config = dict(
    num_hidden_layers=8,
    hidden_size=192,
    num_attention_heads=2,
    num_key_value_heads=2,
    head_dim=96,
    intermediate_size=576,
    vocab_size=2048,
    hidden_act='swiglu',
    norm='rmsnorm',
    norm_place='pre',
    norm_eps=1e-05,
    positions='rope',
    rope_theta=69700.0,
    rope_fraction=1.0,
    qk_norm=True,
    attn_scale=0.102,
    bias='none',
    tie_word_embeddings=False,
    parallel_block=False,
    init='uniform',
    init_std_qkv=0.0463,
    init_std_o=0.0575,
    init_std_up=0.0662,
    init_std_down=0.0662,
    optimizer='soap_variant',
    learning_rate=0.0112,
    weight_decay=0.0,
    lr_head=0.00945,
    warmup_steps=109,
    schedule='wsd',
    decay_fraction=1.0,
    decay_shape='linear',
    final_lr_fraction=0.0,
    batch_tokens=65536,
    max_seq_len=512,
    doc_mask=True,
    z_loss=1e-05,
    train_tokens=199500000,
    max_steps=3045,
    dataset='wikipedia_en',
)
Each number is 128 + 24 x the weight over its row's rms, rounded and kept within 0 to 255. Layers, rows and columns count from 0. Numbers have three digits each. The size before them is the row's rms in percent of the matrix's.

# layer 2 MLP down (transposed), 576x192, rms 0.0663, rows 198-212, columns 0-63
098:152111159099158167124118108127147140091156106111106162156114124154109159119101141118119080171147166118107131133181117169113124139121107119157118092143127090144130093176130121156142149119174134
103:107132128109121131077136153131127119134109128133144111118139141162148142132143089106143155093129145120163148111135075110106141124159096062114183093178110131142138118121141142115109114067145161
098:116118143103157122115117160135087097116119094159123126140090115088122151132131158139092182142134162119151139170109132131137093126131154101126112133084165145121118141104131151163153108151099133
099:100102139150114139097139108150076114135147167114079110137124138133138140143138111117077110130148148129136119129102128126108135123106109164148158139121186108147170135133131117117124136153125155
104:149101138121084136119108154127111116130091124108134127108127137138143138134105083145116138112175099126134121101145127135149112118142118122078176109104145143106105166189091140127157122105109093
097:162103130144152147098143151212109125085175137087094145137120157141147121134113097138146122089149146147135150149115134100086098095115155165128136163098091109109089114117146141161144080140100159
101:118172140149142114119110122162158117134100151147046184159157148115130151149140130113121130088084151140110113147107100162134164088085175133106119168127124140162173125153129122145119085133110160
104:156090125120132142161106137134139135093170151102143147101133161126103123122126092156135145182070110121054104130117133134107141134122151149159158138125122134116132130132145131147166119140164127
108:171129128116122108142110148092152118114126080096092162126113111097152181099153115121114084140140117182149149135125094145077143135176129102092179191093146145155149099135130129115130140101115142
106:126115096122096114115112138161120164155115158109131143144152113098160164097092162120090123148161126148087132146114154117142109178123087117144170164131120152140118112111122125135134147141128073
107:183131140139106086137070103128111130136131156123114147147150116120139107164078069153134150106107134151115154111141154113147157152162116107115109112119094131137147119165126110144148111124140098
103:116129132108074159166138113158150098109133110113137119161147125165145087098166110159088104093151120093138129104144112148167157110174123121125138106127109125170128148107106073153110127081099140
099:151094132088128126128110157153152125118107096147109160106109110190154123110152087122133124158138119111143116129076123123153125148134128147138087120124107149104133093172118109114166149098079110
100:054169135133140143079128120200150168143121200104159139087136141120150144124152143106113143120109149125146133126152133128124113155140089096127112127136154088125140150101169133091141159161140139
096:129124137157115078134123122123115160105120129165141161062133093106112102143124154150160148080107134086104117165148112074167121157181154099139113077110128125106141123091142128119129121130076121
# layer 2 MLP gate, 576x192, rms 0.0674, rows 199-212, columns 0-63
106:141124118106121121109140116144170121137110111148143100148138146156120148159122085093158134162143128111137156127119124132141147164093166110109133173155130101089080109137155174141086104121146146
115:157163104101116130147102142162100125100118144131126136140069161144148108128106125120111138131116166155154141156159142110083125122113111095151131213123124169156102153122171130142094102109129101
099:113180151123133097151145121175166153156175137106151142123125105114132126085113120131171131153125161124127084100131151140110122134170175140093107138117092118162089084116120128133116138069161181
097:126103173134115133129124109130113139148087088184141208145149094142158136163148160109110173140127103082103115165146132133132175106153101124130136129128076091132133123139102110135107151123146154
099:133150107130127150171118133145084173139165140139127101143139128139138140098094101098105122101109095163115135160146150128156152142066120103128136148100096156148129157153107135110097121135111134
100:143159142136145145100086128134158124118127138167121163147127132132165159082113122080146097179113126107126156110138098138177081094162090099132148126142128162123096140107143140117104163147152125
097:127180091138125104163132096148131120158135141128155130161114119175098175080128155092112073139109141152203115127149151141129162135134140106117125125128096130166140133117145114077142147110144175
080:120147135134107118180145142123171128107108160117113175116142167077133133092123119099100138186104089114129164082142133094103132143129140106144127133141143135142091115137145154119107164141146172
097:123125098131124111122115128111128124157175102102143125150163101095131120119099078151137138125176160136124125122173119124081147154156157134101157183083148133134116132110138130109108111139124156
096:147130119120151133101133113128123115111153156127125075145132110136146129127106146184122127149125154137154080144144141160131153119162102148141169110119154138139120134128097134138142113104125109
089:090152127099163100146148134118133188157156116132139115149146115126126146132099114104096106127165140121145137124125152117129106126121131099110130183099122115087130121165148146116126104137104162
109:128131080109165096082116129110125095147114129140164140135149174183099146097149132113174113106118139164111141096116150112123132108152152166103099139073151122102161136103140175112124122069090159
106:173145127106116094147118073081160103137142089130075088103117136158120129151121142107162108131157147107116162125145115128138159127127168105141155153170161090132118123116079156153136108102141153
113:115111145122173135149140156150155111154143130127162130161073142179151133159120093093143107172134139097138121106142075179124153138141138121091130158113101123128137159165102081085106136101160098
# layer 2 MLP up, 576x192, rms 0.0652, rows 199-212, columns 0-63
099:131104113144127105120121162155168142104127129140127124140134163125130115140167118160126165130157123139147123104096101154102110099170130111128108165106120117133098116108112114113123118154092145
112:182140107092123112158116196166133139117138113137139132145168089141153112123153146050131112147101158136134093156158131079073097147130113141151146117130142161097126122095141108126106118074114152
096:103131140116116156118144110083116106147126169115145124091147148095103134128107107119132158134100143137082106140102144148098110071117155132109096144132131116157099110115134085118089122128163141
098:159125131148158150141072101103129134146097106145122118093142107157146156123126170116102169156144071081143131150128120144144172084130097131102143165146152135080066093100154149109114118151098146
101:124123125120134142160114120128138140170128087079165125154137135144117146104088143158151124129124136123126118157122106165150129131086134115093115059153139113144129104118131161140109156114126170
099:168123118112087126128124142115155139139114066146114090144124121084106158130138136133131130170145145089136145073125084143114126086133092076097108160127126114161135178093129149118156114125179125
099:105118079116168122135133158074125112121127125160099128136117164159108082123141148111137103146102097091131118097132137118133133134154155125118129065106095107146091095131149115143133120137176170
114:157134142123127111102113134099193138109151102119083131122099104133159136113177067090128081137162104181137135140173100159105154160136146144086117146114103144145116139083113147126161136085110124
095:146119140148127128111143173127114166137122127093089111139139114153080143114111120118094118142136098180100115099111126110151137107139106150124123108131105133127130106130132086103169127126102117
098:098142153163140188107106141141173142101143127114128155167119089129138126138118114164124138118131165160141094137141160115133115134135078159148095102091152146124136214125140147123137118131139091
095:127155160186090156147143111160124114136128106106103116137138080155149089111142111148101157143084154108123095102126127125118145112147158137116089049133158142143097116148110101166129154123110103
100:085154147138125087135126145139160134114150117116149170160129145120114102114116121098165076120125127171099132151150133111145114105137090117128115117155112148112119143090166116129145146100129133
105:190098139113139126150144133138103132179140081128141116147115130119139135118161127118087086122142140137132097132125133091127118120141123152144120148174133122129106137151143157142127065106148153
097:133112098089105121137141147100108152109157129072121119097103090136157140166100124143169131137058110129103092099108155125155150135103161129103129095152158074114119133149099095084121109088133110